Part of a small language model's weights: 107M parameters.
Each number is 500 + 40 x the weight over the matrix's rms, rounded and kept within 0 to 999. Layers, rows and columns count from 0. Numbers have three digits each.

# layer 3 MLP down (transposed), 3072x768, rms 0.0344, rows 2776-2824, columns 384-479
583543535511458434507509463520481527455495541544508487449463521474459477477491525487544532514437538465496520536452461473471539480445519436492434512462470473478488548536494459557536477500439542528470520459534490527493497496529552585489505508552498522482528470569484533526436606472568523598
555542454551484494498522492562553512518488444433479490508537474477465526562458512515485530446449556555470499438583471494496523444412462478464476507490479546471489534498431499521559483424551507504519571531443479506525510466490461507486470494469454494447482451491411492518538472430459498563
505520535445521538482468504475505477479540448494474493515509566519432485479507490536448535505505482555544476479400489509577490503531527504458476408538568528462487476500561497527480504503548479499499529528520522465518519503449552525415404582552542481506516564489512520394531472433554524584
465591433486557487543487507500465463522539498475560442474538439537507470494411491507466480438527494506458559528519533460500523514486523467456508525552529530502516512524560547433455512477486483452516554481492545436500476560495491484533466480482529525497547534414489431585564493402472502516
550508567457495580482575558547432528475552479476545535439497517431471504509526488517496473544430548531509525530588445518526463435468511557540532537429505562451438486537440461446518491602460565522560508450487465516547524494467481538544403595571536416488435534515530466479529427505486504552
509448561538469494497526464509499544445534517487461540579586534496518534479484477471417452440507479547527453473555514506490502529550562525510524489481473547502540477475457493510508613462513588405610453478550554457482440476522514514489492554481456488476464540444473574469486566495503522418
393574552493475556439480510456500461534496490493524522534501513475498489465554481455574535537500493509489477552449506557511542576454413467529556502523437493503562443458439539534552492417494517530511441483498451506479482547513553543508453481469446483566491526473520523428530444451504437554
446485454525478472551559471428466437484501476474544524534534493558558480533454541485511478443512508496488486496502504561431498463475514504541538535466543476477566564486486433546504485549460515478495532503463497588473531526436477523500477557499499515498457496479481466525494599571533520558
455537556499522425481520538546496490475537516500468425513514531421522509499491439526455426455557457500519485445537503493438493506451535516496514535512538538495570500456500440493494497554494523475492524343516458469473479487546497573531558566487536570465497503513494543544486572538498607497
551490538550490446432532574538524497522524457497495466497503560537584503404472500500542556481497416527468517444464495551544434513442497522493516468478427521469589431520519471488486487497487583408478515490499493531531496583483460489480584568568499535454532517525566474454508479483545462521
501497473484521493497574546613503438446489445481495586460576581503472456444461412453483498551478463572550410544536536481485520511496499561552415456497530460482517471499454479490506470491488481540423463438448441514493542480462480588529457428498508433587547488477588519503520412529437507510
512518562545540557527548515502527531439471511499470549471472531547469464465552520537509392537549479479551526539591502517521584476568491429494481518521515510523458477504530422526484564500462465460482491415532493549471505476527477513455554575424471470510483525523600473534506538551488607534
509521531505527519504453543490515495495552480532473495548555498407502494523513512610534505469479527534493583534471456486568490515513474515589485510629498486475542558389490533502516474474530481504512428447497455495482433521448500484477400504476492450515555440452576509506494527511592509446
493538481406511486521496484494487544520501427562467522539486483517545479455505497499441499547535436474527545490519484471550574442480477434464506442474530523421442521518571489485452487523456475450514461588458510449531546526539482555526486435515580517549489489606491453473537458487461504535
523409473563536535446401529522455501543505555493473564540499526476487535414570522541431507574538528453513403546540467524513458489552474486506493517416552487460425486514438526598464633459511573565505439556434457480519495482459553522490508488460525503506562532514471523491492484510434492510
489520479543483461564502448494551461497559528485440557513419531497509443547481474519422402556501495517505471468461489494538557497532473513482484490518522518527543533459548512527460535478572596535509570458527447498473440517445487510432492487550530504536448531497558501519479509575445564491
531493434439583519508487507463463461503426468517542400465472481455557507520444519549484494422570511439475421486444505498472513493477506539456500530509536498556500473484534447482439490437462494527496528528546412557487579518473464508598476471477485518493526494510475548481478459442541499570
487494514444439506470470514565578535519483491519509540454456487495444521435504509423489544486560441546515502468516497456517456442494501512507523526478451533457505530516480448517489483504559470510419550438563481451482504580550506455533484514483449484484488485485498560484517481496432541468
491560517472529490525486482522526461561577534485486519472534462424528495562506517511514427481456493521532492478488514450489535478527459472549533509559492506543485498551554476453586444467533583531457535539498479554542479434482489469453427442482416500522522539485541599491528515524496485506
504465506522498508485526526489491497478452519477484446531468480512529492587475483551535528502478518553473465537543588465530478402483557510536435482540480518443584555480496475518521471536493446468543530450473528525469575521474490482402513503421524550523549501473458497543498483485475582468
430480538522530566560454435466493411501503526506479527506516568575531541477511443511490495414523480525469479495512594470474549502521484468494516468498552565492451566449459531502433546459507482482462500487523533513577482567543412457472506465529478472444480517494566559452421431481483551481
425453498502517509562489544511474482482472526513545493546503500493539503493428462463583488499560560580510547520458489575558472530547504446454533564473535495443457510473486494526454500527490496515522525510540477566484528537471480508457435505497522502470454503516562503528643482520517484406
494444530481420531490493452439503544550528491517471547457477511529431566483520446538490530522530493473416431565464494519443423490503512466498445454541574528522501453447468496573489499513524483561443541440530552524519486498435548499468482502515508537481485523519540513478532530541453486501
501576475460468497581576484455488450460478480458505445497562488471441500545509486494491481484489464495482473497542445522499461559554498522498500481517462500547469543469518495479503504497502509413552467494493483527495512537476497507426472456530503507431457443517528483563502488475495539585
506502471497583503461572467523484495464563495538499520548565490540451405465459542508477453556455514533515472519543434516565518491467470471505486532544502509522534485487467433425468507524403522499542465477446535451513511456483431499469492516529483479531480490489580545541561528531484426447
530447460559568527443485473502476490464496439517446527579493484469470534420539509530542512524508565463536540482541459516521523522491523490593492534500500491532481450536443490532526436461492409529496534506516536468388445432472460532454510434517527516432530500456523523499474444541457494513
488479586493523497471391470547476500558515480519500517570472476469558520538512555513477504544448516505483522463469525525504469460538455525556490489531518456533467474565548440505504515450532551513454508469509499512413521587469543465449520459490482528486515542527456465570542494545478526535
486454527513474425435487486585467527501491532566505567464520494470493460532435491491526550515560509412516489456566527492477492469539543479497573477455560585468523478509506553478449485518479499528562408531584540513556530524546518576546499463513417467414482555447526550509521527555480475528
472439503490542535434486509597571532497488484554449500467428598486526452507449470532452486521391539536494502520521454390494521500618521463455470505526549443417467515506546524443447443558546548568486537459495479563513468531438611513438559574502528534558507564513479490503439520421558450509
522513554528502462491527462487494521455519507491491482479490500446539528516431492509454480450528495481439499563603598443567534558524511499474541486533531586560445501469551502590438532503492532597557475546432497481479566488481464543456643519539449580568391528401554572476480484473505542460
532469570499553527510473557490481479463463521500467536521504478479498446482455530467504541505486436447483338467426497512529472545525531497470453539569578501472501534496470484470468490513546496524482527541523499491495488425530544427488468444508557444490498486467511512506543468492538459492
563534470453525489466417473467540505493592514450527490497537400529538506475480551520503522520432504548489518467385475506397492496485471474497486530533457511469561584577473499470503496523581479531516553529512537502480511535498507365515493483535432447529545524488536513503423474479503459444
474481463500455432513558571509536441517444515474440481525505526484410544430472503525538494527493516482499452436443537493500575534443533448538489436493474429540535563454537487538516473565555467488522449534442505486409442468434619479473450510461482554425552522535523507406516509547444488542
495510475430557550522488420527481449477504519498553508501510482586499554559508492501484533462596531511567506452433542514544497478400459454490521488508453502464504423535539533519388428482554529538491527501465501451583474467438472402500497493532533547482436515511580531476550523530524527408
470533496492493475543514532502479516544500469504540503484456506484507477540462532475498487589458434513508547530531476525485517499544589569497481610511517492508439494504475562465477483548464575486513516521547536597517537517586568451477528562578482462514505420424505500508516508575487523451
527497450546503541492581540579499434507441491527464516481541469523551430520503452498509458530504495589494408457434551493561508502477493533528573548475501546529545521382482490516533484490537558473558505511502534556547528537510531506416539552493493555482501507526520490564444480409569527532
483546582538454542413434477451474486491525444514462485505445535545504505503467483510578524531565529490474507510480406525500459570429505477521533450480502543480530514494529500533426483450467554509503558440531526493489463539515504506464510486449436524511525456467400495454494450503555533507
475530458461492451484462555454505571433523529521467499496551530440513448542525478553470492480506475493520420497503527513464489449530557545493531481444415490427475551604448547468550508503575511554556459493501531555459428526540516499511523529550520571518543514537471487428493515497408468493
470488525503504453488519516494488513471528450472486528518417506515548544465482500463508470524504529571481495446552515437505473436600497507495505459464553513538487479509482475539500490533500478524497463515502447509522483517410408445528541465504504518558477464515471523391528499516526494540
525445491548492519514534577507485517600513455435523532490549464435568463476499496467515522480513472620483486504484423512502521441446527416495564488492506486520494448464498543519509459480470448481508544455511469432545435560508525494497502556468550470468507526477512444519508501519498504477
536442512548501465490456458506596546476494434479535429543528470550486411538556497467557511532448506547538539492486505477470485468499466538523471452523549492476539535482473492488496500529485479556527548523509612539540543553434545549490537523448466467504554485545529482560510564527525567500
467524560508471596480555487490452542503492512452581510530605521509559506467471438545505520460505533506509505408554510508541427499585482533484448449461483623439463522488472519484512509526511487462520515547440503474443537480451429558514428505530508449564509576446515574469504516551555475463
479438471505497497543490441440492501505515499528496460563442515514477469525478504585489471523478541528469549485517547520488476518516542527402505433465513552465440531532419537501558496457477486508494549540534519567520471499496508465532430550458503462589508457529469460507426456509491438456
477500514464561448482484442562449407480519529541423501505476494428541543461452481516514452532515411465584458441538508482459551458428488510498521543494552456510524412563546530505482452415494542482518480542593471459484540484527427445483542522431505512477448473524469579495432424461451508485
515550473471478463454485526531555533507585539493550494459481469592394534458523492506436491496482555575520548521517516532517549497501553543444424500455428483468507564524406557504432527541506461483409507431460492527446567472506412439460506476501476531448514583437538508530466512489525555427
517484548449475511555567569539486530512455529520483457502452467527567366520479483522471468430490479518500525558486516533534450452514485557487489495419557519479521501484482454450541467406516533469431477502476450537547499469566503543532542485518552523466475477431519498585497440575434450534
488463477560490550513451505437501502495618558442462524482549439490488550473493550448535534480464502441525544540495493488453493549500515565503528467427480444471476461468449569543504574499491484465466465458510480478490450486467501476484482510546502541482460463439468500500477500533539522471
536456531447480465500494551553489456545560434413520501484485448459454549524452551470520467499520551494484534529422471467525545413493519507483446546431503531533560494507497443520501500523490543550540511496504514463476582509507489543454556504561478527472572517474554484503441482507525534459
516493561567435593450422419470483490513430498551514462461475489483490478471437483524509477470460540419533455555562561527553540502496500529463482454482536500539467486521532585538540480503494505499499486502543539481426507496483452474529502416522490511470489500458484573491510542503556437481
# layer 3 MLP gate, 3072x768, rms 0.0493, rows 2777-2824, columns 384-479
501554522521462454503543483552548487520502475460478451482549485513475550520502548526502541458505554476465461522460521514530526535430456520395502464499452611505500518521477418560520474390464469429593506505540520577529615470573507528556513524486506511418430504492430482498476438507486603534
523503554536493504518488486394568541505519516493515516545504549545548504516477502516410503623507526509472496469484451464475493527478498491542501484404444467497451512504546502442512463537452518508529476525505467439503456572482485486489485516451461462497477526487427506481429540511528522539
446495508420597516480494466475461402516587472549494506522460549478433518547522514417473487482529491506511553483531486525500527555492493481529474499538495498472520451475492589468441394424518507501529534495484506492587487511433500423581470548487551475436453536495492485535527491513504483526
504536498532501459469482501544549472503553502467412505407492460471498472517481418559481438487476510543503616544442465456555400508556527455491526498559472472562510435482429496570527501506494519431530507498505557533513539431441413478525514540519525488559470498545535474547482602438489513518
597550477508547464535509526531490480516487481488458539535498466560428483549462467544536471451502483540551496495394523509521432534560532513538472510554517518408442527533528491515505477564503569537533506443494531612508501522473470538521519560430489473511489498502487471530469541475421479476
546471558483568438524577512598511498517410521521582487505522541498514483513555465507519471537477525484493554514457556517483480546487531487485438507515469490410480595565584505446491525518552480401509463537521508563483487464533528547482540499468536506458490520580488550482524453505527504516
451442526476483565457481490499462449491479457468479464470529490511460480487563526512479512448517517453485439489498480537500487524468459503515544542491479432477503484471504565473556432490492511490479513498539422507506507465471472523562520475551547475507517482515503469521526424440534481459
493487465465501495466501483518466494573563473513494462404480464434524488473598578489502531574495487484545512541540533479545620558507490517543409458540530504501508465522493555508517566495534570435399456500535434457484477450518530454477455487418536495510496511498447505505467454509494558512
543414575469465459535520539502462529469520491568521485482527433493519377474476550405573526552509518539509559523569535424464468484501526500502535514477526539517556531543436448539525539476473488506547491520514468528503524512542469523446502495465476534454543423477516525593480451468545429430
490526531488501532531462474431577554462475498565503489476520610483572422527434479493528536532504446528541613453541484568600447486486527496565512443448490497497393476520522486418512454550479477439512520540529498447489487510497521560529464478476517478540503525618502577520557514425547441481
538475553513457508572427547424451467462538449559505496400533542501510521475455539616500450461510529436456509541540530501543457521406535554528540545485474397445489496473493496487517476539497572497460522469481580534485506491556595530500489517494467471514481454493512473495518470476510508478
523519435509534466506505457556519498483474346505554481524485474562535537547494467494487579533549525462494554499515509521489542493510544570504448473526557623510549535481498450485542454618515501479532498473523592462552487410491519483469498443546464529521538490515466524525539541507449454514
490454547502450474493447425495459539450497505440512483579520482471511529484499527552514531510571451493489578458512478427497462488530530549447477480484506403496498473486461455542504552491521504464491467499497470468570606507497533433497454450483530563470502608492530545467515497535524492449
456490423475495482466506516526508450485481565535486551492479472518503384514490500501528499550470544522471489543529562457465509515537479423511495546506517548498473505513477509506407493515492516497546540521518525561541494523530451539499536520512596511525485423548493502561450512505568505482
477403584488421526572549508511549519455468443513542508484466510588452530527537455541502462555537553517506509579563460584505480469506490541571426524468419525432377473460538452490520454445573529482476457545524433477526559526537524472482540433550510432562597459461448474489422520463437510483
449431454466466481474476487467537467504460458515500507444492476560511507557538461555536481529506445518533545575440464483420476498466538450483501543490535498501437510540539389533495574479489434571515455541441525549513483469526481364501515528479472484536499594532507559461500440503502460532
425471574533510494482492513530443528456480509557494549512535486539417466524454503498560480515463498489489524529540454498496474502491482463491539454574499452458528413594490453396469478457501488510444519606492513465493467528431541485453568460538467442465487581518516508451485477502537498520
518472525537509534448565560526500604454508477448485515537491521500498493521480497526476548528488516510492554502517512528462435521493515466533511442561511558455461511480460516528465496473446441485456565449495543412506486551579494425473515493530534424541498483449485556458498501465456511567
539470483504514477497484542516557439510541516466517515496493561524516540521500529523509529473545553486557531525440510523487480457502491462486458469438447453453452562533529513479492517442476468509498562543553496586530485472490547527531548506486436493500509466490553512464450471459490534513
519533598394542531564469496522605524512534472528494516519493520475458528546490556531445528513493504424537556499443510453541440515598522517544538495411496472480556548542407515471493574550542517541535494510501531484461498506457481548439496476503530474583404383478463472545522490503478497529
504466598514538500473503533489500453490535518447589494493490521452521479475479491507421353600395544427473469514526528499525448505490546490502495543493472518481518464479551524486448503476479531456515514556462481607531525512522484514526495556546592553559518507495536509474511586481438464496
539524585482502524528588480480546515461570507492500477505516452521435492543410490496512524488439528497556496414479519500511533501490512502496482528499513458525456472526459490513472477488436526444462456498549496409510514450500459540521573458418484558512558427497490492507507488514420484545
496467486481537415495473468565531434589464505475525447518497538516493466532472508489483467535463556512461528517518513526485527496518503458561509461456496512501515534565484472538512491488546422553543459460471513492541501516546502533533487501520441468516491527475494499545466533499488451476
451558461519493481524545457551528470435489457513445496513518532531530481595427462480554442602420466490491527420489467508563437497515509544527469468494489439493547564497566528439541465516489468532483494434524500503590468444502434560535583466491515487562502519495524540569492421433559480534
448508559535446502484499474560476439513497511521523452475515448544517510533458498435450471600548495505514543454530458508479438511562495453484437480506487469494567582498507461484529487563483524503499528527515452444456478503534467462466484465488538537489503530509500507506515562532455568497
473458468516442600498496529542497551439408424482548522397473417521494561531491504487534558505614412472452517559526530505485536427464459461477550455493563464561482444511497440561495460466561575435549467470522473459500563480517491530448582511517496513454546456603508516501449555486502541533
465499496494495530462548489503472472512557424506432488497430466469442487540504524535507517421476493487524538486485469518524502492487509501506507421480493586459535495485547466529518547525514479495487466493542539460515481447548559541431542503482474517507517495536525440504513558530523491475
453517561509522506540516537497488503520513472411476544511505406501470468538494543585515488533489446479479487455486546519487514501531543551571469518437427523552531557513476523535480523513530470460471530583498490503486549519510478504516592439548490503473522539528567501465550454518536525441
484517566512427545473450507527536495532560525510491541495499549422510502524523466476496490555448484579536523585514513523448477549484482463475530429466585487565472484483536466559480463477469521572504522476453457540449499518413487499466551617580515489509494518571490519480484520462524487445
444457550540473478502471448437570467463482514479490456482480482452527506487547522496479476481472492529556505518518449434544504483514482492607508448517500480486492525469468476469572476476525442529474574573524501529509533497558524459540481477490511506477484519480471511526555544575512469490
536655565449514527513402445446549499511512515550463526478511483465494440422525549517460570491518497477529519475489540563500520562512471462563542515495525520535522504603522456537539459616560511397487537459528495466486478531466489488480562550548522470445522493538460500506518512481557420398
500525437475478426558520483549475538435462493535498485545509533535512539420516520553476515519454520456413500503539527391368504498484509525596410540466526511442497438474477576526524524550530481467438495510518523478495506435485475471458502512548503512506477591479490560516466439477503500589
559498480505531514515450498559561451518486476453477405545519479614511530529465530482455516489473535469582450476533484510544481473488480542475477545582473498452484514464536467525550551449510438538512483553413525520506527438457456464472471492529485467449486596526537554565515609510489560492
554463460498522434528435547512488438522479404411450515612500510504542481531591493501463529521498421527394502445507513526493493502562524501529547579482460492453515526546545465501415463485574493551505511517462498517460520517439512547558485492485473531442511523458522466418549520557543488494
610534539379494498606463487418542485508496488504454508447522543496509537480468514421530562556513509491592537440525505509462505484450510452520480491497519526484458533554501458414514425573515488486511518494468473505499446498508502530474529515485471459499462488516536559508441544504548428442
514486432531558477525477434498546496492573513493434487514565498513499514510524525510430529502540452515476449521392431490449467512493505466549516507537496549510492514525504411557456517478481497434570498567465526474463485552562510521489527488541503508411483457512536513523513455444489496499
487522449458507545474511539475469474506450472493492489554510538532481509491605473411470522572427555437535488562479463540405439488404505501429530537479545488510456532547484552479554487583572532483434502464504504471498511557572448492506495496514555568484566522487503485505500505497457524568
572494495504458501548528530431528448476486529494477450493448504505474501545580530527511459544495461502478524555457531559555509551474419465481471532471450440544547497464451455467540453466512542476511527523510530554499462531519503486516546449455492460470512555450516511578486535517510481458
516572503470553471512492445415568450420531494464461475484487496529423469424502505491418479493466473476516561469546522557551479498503432523524485488476520469475486512560511512467532528492476508533440500486554494437510541508527534468470482522459489518531471526521489523466599515493530551502
535478523493441460433505505506480428534485494429508531546485442528580488585486497523451518439477496593588507508503477536429454479448562510481492473441506548447473515465438574515539503515494472550530459562428548539474506490539542525506554467491511555532461464552526510513511520459493544520
529563459450512451531565525540480548458429490550527446537466495476457466564400484544402522535510384512490505519420559491517424437500498502473479455572508462550545597545483428500488497408490506436480418477495527509568548483522509482510434538361504466503476473506492470548471583478527501529
523468563460507553511499472470481472469490512493466496480441472532491446509465516447485436473476513493499476443561507442507544492447463560572546518498491444473402585532512500463462411515489455496501447533522456485519503433567463450548579475484515480549493494577558510546507488489519472492
491553486499458542514530403489542588499514505558560506518533473455485445510517534496513527484561517464480491501477517580508463434485425506465460508487558483535468572478485528430508566445597490468413482548482496439465549554499440487542590484479549503479472492573474511575535493486456508516
446472551443490507549570506513481514530554506540492562564429592492541544492477482529526504476521505482488531406485490491491474500483562439531551570507466503520519471460531520561491474471486580517502506445435519515521520382505473467477501448568475462506457533517560511498403512566517461527
525479480503496492573498470433455458456567474446505515499451447533452514482485520504586493545481534550474533523484434557489445492486521516530471592442492465500480494438481428479484588516455527481521510492507517446515542521483542541548514457499445523529489560465463524532498513426586416523
561468534481512460532513556526481529486483499512506434544404471591491540501506498532578403541525507485542506529499501511557488491485525533499444553503532536522561506506550510480508481489434522523499443473535417512548539515503439491488462533582509566529523480496516442498497508474437541506
541527487461581538500460547516559494470492509464445462487484521446551493472544595479500538507513520418565530512489521469544458493448474491548514555449571528598544480527496466481489461510528524528533562496423568483468452535442540526409503516466455484534512489523474473459534477449548518528
462419509474512488508468520543475515540456486441499473483574466487535503512510489489547581458390494529538479515520520547470475483524543516487537475576561482483519462410540437517561472550557502491565443517516532471484498474491444481438587544517474509481553468477479475452518485441382508549
# layer 3 MLP up, 3072x768, rms 0.0509, rows 2777-2824, columns 384-479
502511550468508529506531450503460601550474451534550499550440516532513464512542457510517481446576488424500581539519520477544501477536600493484532535567522462567475490492540452517485473499484530559481513512434429500532442521561444522472414510478562516560505488576551517511479440563454481544
485491522505461509545517524503553503527528501504494588450545539596492480471485530558510550504553505562487533444500469525509490470499505490546521506583476461528520492461451470486543517397539541533519471534481501510505467478481462440474540455462436512520504539489403505453528505469542538528
520533459589532508545459463525499488484513476488538484513469536535483490554496488498539468454464552450516483516454479476512554513507554452456498456623522480478463473456478528447494502452427431469485556430498556531509518520473465510484516462526548454511515488469409529421516480425534472548
552536448479482522577456423515434478489484533498539567518546520501465536471523440506475499459558563502435504437529527476497528583489519462497539499503515486477537471456474476422550538565507506539517487538512521442513474509508517496514518514546388476516453511502583520425528492568510509528
550513551559459521508584493545543547529479485494502460584516435483541537473512512435524542482500464500533529476499506525437430438525441465482438485546545527476500465483466500562481496477552467468496512500532561461461543496521543559494444470535626464470460529563515577423508489526561471506
519452466459453519498535476552466527471523479493468492549516496485494511499513494498494497483450497486528544534565531438397504467460498492428462501505488545502520513502502447477526607521469531487475503472471465505578468583596550478537582517432492518436489498572518469495504491437520535478
466554517529559504467505520450552504493492511532509513472476470503466487444509470471501517527509491467502479488498547481486534484477452600477485484519519524528461490478473479504443530486508474569486504485502573499492564472522493484475478554528502440498482454508550527491495551478509443519
512511533544480450498493472494494474479559440457474542556469490500579615492470501470590545444444530530509434466608490467535501544456486480425450476617544485495506416541500502462502516554558455544443524473541457441596539512543475531492447507485507530514492457488478536522580470438449463534
600401542501485486385615472484570408533479395544437528510449556524472563531546498544496434467469448564465513489487500540520495497499446456427427535481508472521496532437548518538494518488486455544539552464547546465520519474478485512544462509480595495533452486471512431535488512535491575573
485548597481434526454540471484504515529485479531496542449457471531423480517574464529591496564567469508430485458566475477443516526533562486550471494478499517477471595504430462518457494427454487437531470411490469515565519486551472511525529510482455538498411526530475529527510516484414459524
488467447545476524455495473459421465455532493545521496531533422454504507577510486482411480554547485540576451455476475597532468483527473552503437498520470438543564459468498474521455480512534496501514543429529550522501517500541483525431507506503564543436492516541521569520508511493419423577
533448425496503542486527506458487496572500574553519483467463566478553503422484551547492463443538402538488512457492437467508559546502508523481462473443419574489447460480494538449436545426499404536578475482554520493509497517498455523474505508517460408472477496455562443472430490564576515530
521487471515519474548478460474474539488509454569521499516500532455441517534505552537464449515499489494510459492466429476505450539538486479525434472606494548503446562531560461526466547501410495575614466552485488488585412492506517508543497454522628540487549512486535446504483600521501484448
492564407545540486497524419490523482451514440537517473511493499508484451522459430505473561474530494444461476496433479419500527476486417543492522450399547563527566498556505622486511464544461474431542486577516583468503513504488434567467503537435424578506521437560522434490500440509566523510
517477484502490403540493501496516547550548538544532524498553509515531424569550523546494510518469546465470490497431452478546413538519526499490438488449515471476548511535503463520437474546489529496442499506519604513368449496423514507506531500463467498465529536456501549486501539574510542493
427456565578522518449474565549467558474527463487443447506478449461489490439461498490546458525480471466507442460468531477540537494529507524442561480437528496504512470475454537473502585502501412421513501446539508532486483536430463528513440441466531490478452503445505486483539535527547494537
468482462499523518518461535498496532522546459436513515499447516516499483498490520508476480545494542544537485521488488449529442524511463501506518565465592465522494567571582484487515532492440458434511532539477575460493515537460534505511601472461445523454437533477538538498464449543505458504
498497552483440513454560481443515545522505521441527471530504495525482478531490495509496526543466418533497563457528512499532498504496531502494499486543499524472494513490477501544414418523500504504486530481588459548570499482622523441511498470551480501553540508508490497522551461484484512440
544533423541491505484469483501523554503457559475479501462482510465437471557503523551467497500524443473498461449492628440528583494548562473501462549473531608463460480467558483415513559487519413478568445497498465493465496527463499523478482525468588546511542512567454450557503460539510443462
470503480440469522537396552556576459408431479474547596459466440530386549484394518474513479520560531507445491492482481478488477530498486502503524538414466412489563553477449474528575510548458521502517498519513560446501424459378529590511551514533508523553499523463456502503465547485451458404
459536514524483526485516468518530515493433533561568429373564479462543471507525497430557489476472496543484518481504541519492562577569509523441492499538531495525588531511473474440499529517570535485501484477532452519491493407535458467490500492397436466544436540574553485571565471494515557523
525597591564541413570498463422479507468454481445430492563557488439492516454484439550504473496468506476506489478507524522487524541528397550543479527456496514509519472509467473457495510539490437467493467555460552517519443415514498487545456461482519471541563500524514489433475574536555503517
439529506555552473472555510545589479538588532504516506464469481506502469466474489465503402549518569406496483526537548435469493507429567496512472494446514520536557535498486483518453481511513455588460441469456544530494511417472602576545462494550467476528486538548478505493476498498476483540
433411479462443497482530543470506471491519483537539472488504532592518512455525520442432552531504510489472506537545541478492471510533443487457472534532417409501460547440463437492417457505517503404555546517405456584424475563454553440579457557441481529467531502486430530504502511527501475527
419425527516480446479513487454448510510486511520497528535464473516528468440485546453493530501582504492474483492542487542542469475480465481494524525503596498525548481511612540586458489525544485484487491480544530549486513491469523538526475517497457524546544530564429434536522546550526562480
412499551432527479579487460508476511513502537518538492480463492529531486481460516529547468469502527513513437444481492463450424539559553504528536541500538549471469494482469455521467489548507462497453543529468591531434526463527479474476493430460468504419486511500469528509473529500473486476
564471566531540517508510479471475449515543474523549476509474483497445444439473517549472486533459424541451455531505495539500515516537553502555462466510503556517519510512499538533480532504530529578535492482409493514498454481524456495498551554491519502504486484520476423497453521512486462581
479494475497573450467491502495437500536512542458524510410499514450493444555425468592475466528436448487522522472518493538511430528448479538477494486589606468461548531535474514555548477472528484523449486518514516523536474455468515477550538542534514500494514544495473467556475490485509439557
391478560604475506423524535554517541524456527463458505529570464495460467541493520458484527485459465452477483505515511403561493496497468516472503541531553618536527574421478509497479510590489524466473466542491487543519525509558482548455532591485448553509447506455506471539487459492550472525
513519412484447479502408551430483504487507434562460464500499504501443517508454433590497588552516547466439490550485502517577492568485510471496505579525485530478494515521543522492454518442537575532498437550496560475509558546482477521507512557458459453510469533507487441495504428488535514481
534579592485446467390470471498555470477545492474474512463493506507480477503523509461482574512567519484488505458467487546539499521527483503508537459520429469542454440478556400512427484397580493574487525513475432467463426539509557517516507473410513481543506555532473483487531522530478488530
469538510497540549475465464394446564509593555475514450501503524467520535495499531428471503453452459467519439493489483478484480512515634518502481538480519475506485460461422477480500507459496471485497532573582491509506524506529508462576544444519523512530485533498498524526495479451482582567
519522489547504473485518480523534446476480563526534452506504429580499465463522581476427521504512485451583524428483441478470520450524513524557560523474526526478458456482484441485507450407506510527453573462425463485502492442469421409472468531545560554589455444531547555585476543429486499505
560509395427523465553467526497523569535549477520498439459512472500510478510468568539489492543536572416447560430422508554493530554556453513477541523492475536519507480512482403469538560516456550537502487474487441539417452502419507528491563490534451475503466546530486514544460508489500463452
575537490473516508485526489449477519471417453494529451500585459469496479428483437480481488471518504462441449568511474480566530533559486492433433518516480570529486480447475471452533530413495461512504517510538511515474548532498560499488504510559542571493526432543485489472486528500487467521
504498465552523443498521473469468470544580501488500528588526493509534445473425556483492426458519472494530536504498499528415519492470506448514508520571434459401442510486436494508532456508489608461537433503484511484526535501495455446526473502486552558491503498465489497576539463482483509522
455472452479463551481498486548541521446358395495566528504434493615442425456575463532538541556505505541544481542468495468586515518508506485522479579563512535453498532440531489469553528496503549506516462450465481476490535526511441389480491510460585516539490506546498507554488517475464467477
506503506491512514523448513466506563503458514508564518457457449481492515527487438509501536526494487555517505465545477456427544519531523538509509518572515553509434549533485454504506427489494518481545505474493471551495464520445491503509458434521485484595520508471514461510489485503482608506
408485413487508478520461526464562454491484512489488556556541461537473581477490449514565428480507508573534503520525571557512542570508481536457440488549484518516471543440471521461566483516503527588463568547530497472505583511575524486479552536545551540515517480416569550433451465459518544482
493499525517499527509526495542480537460554522544491494476509483449528454480491496556519474507534468446495492432558544451491504493467499420600482485553476528553533461536604447533487525473544432492530562427520564515463548546534401527466480479432427522466517548521430455509479492550540521497
510503435489522509528486504583536487446494449529523533440487523522429454465546495481454486543516470505522488543500472465502498479490549499516485422542504521494509533489461466431529474540526502511539466538513465467517463449557569543419454606469516553531556524475467547557479540474520452460
436520500496453494449504506466520477567457491556553443538514519491476505445561531474528507480528503543446523453504458553430508448491526571481449530486479448446514473528420511545523573424568499451523523501552503496404527556521450491550505477479469457532510505529569443458471430560471432438
515475442604481561512463477522526552491597459588472476591524491467500527423454488458520447517479502493546502531430573554528593464526431538535453451450478525463495473483517464474456548522487444473444563516514504490516453568490506455480483513496518459521549505500478484513458497535435520495
559512503434471495526476529485395492525549470476521477472477506523506502516480476548530504492491497524460481500523503504566534535415498504535497557457476437607466462528500533531449497466523519498505509590510469484496509483466407537525527483558492429499584500488531541569482474493497496484
468507528481440481485556480520475488527551508509473529510557529549541444498546513488448449489480431565492500500519460507524573492548455490493442526526470497549512568508482553509557524412503516578438455575514474509550487426494467449468497538488584461489442433508548445476525496533520492509
466534493514518494498493418513476559539493505473494511557508583553469487509482480501497557475465491475507476489523498521508481579495491464445511483482508549486494471526400520497488495500463531466480537416561490545446548525492543438437527522487539505522521614514546519432558488509479444550
486496526499518430483543493472464550551574523535524564518468579502503464381473507549511462510603613469463496568444457521554438432460504505529523530533520512497500494442443536536572507493521575491572559537516515494427433534542495525528538413539520493501466559498540494439488531449592551484
529447488508482513501480449556468549502439534461463462525503480463590515593471473453457534413410517521500531524499450539495424471487526496532499501506487439513474471434551476543450502475499502479571405470571526442498565466508501484514483511530522591517491557470525416492448489468483466474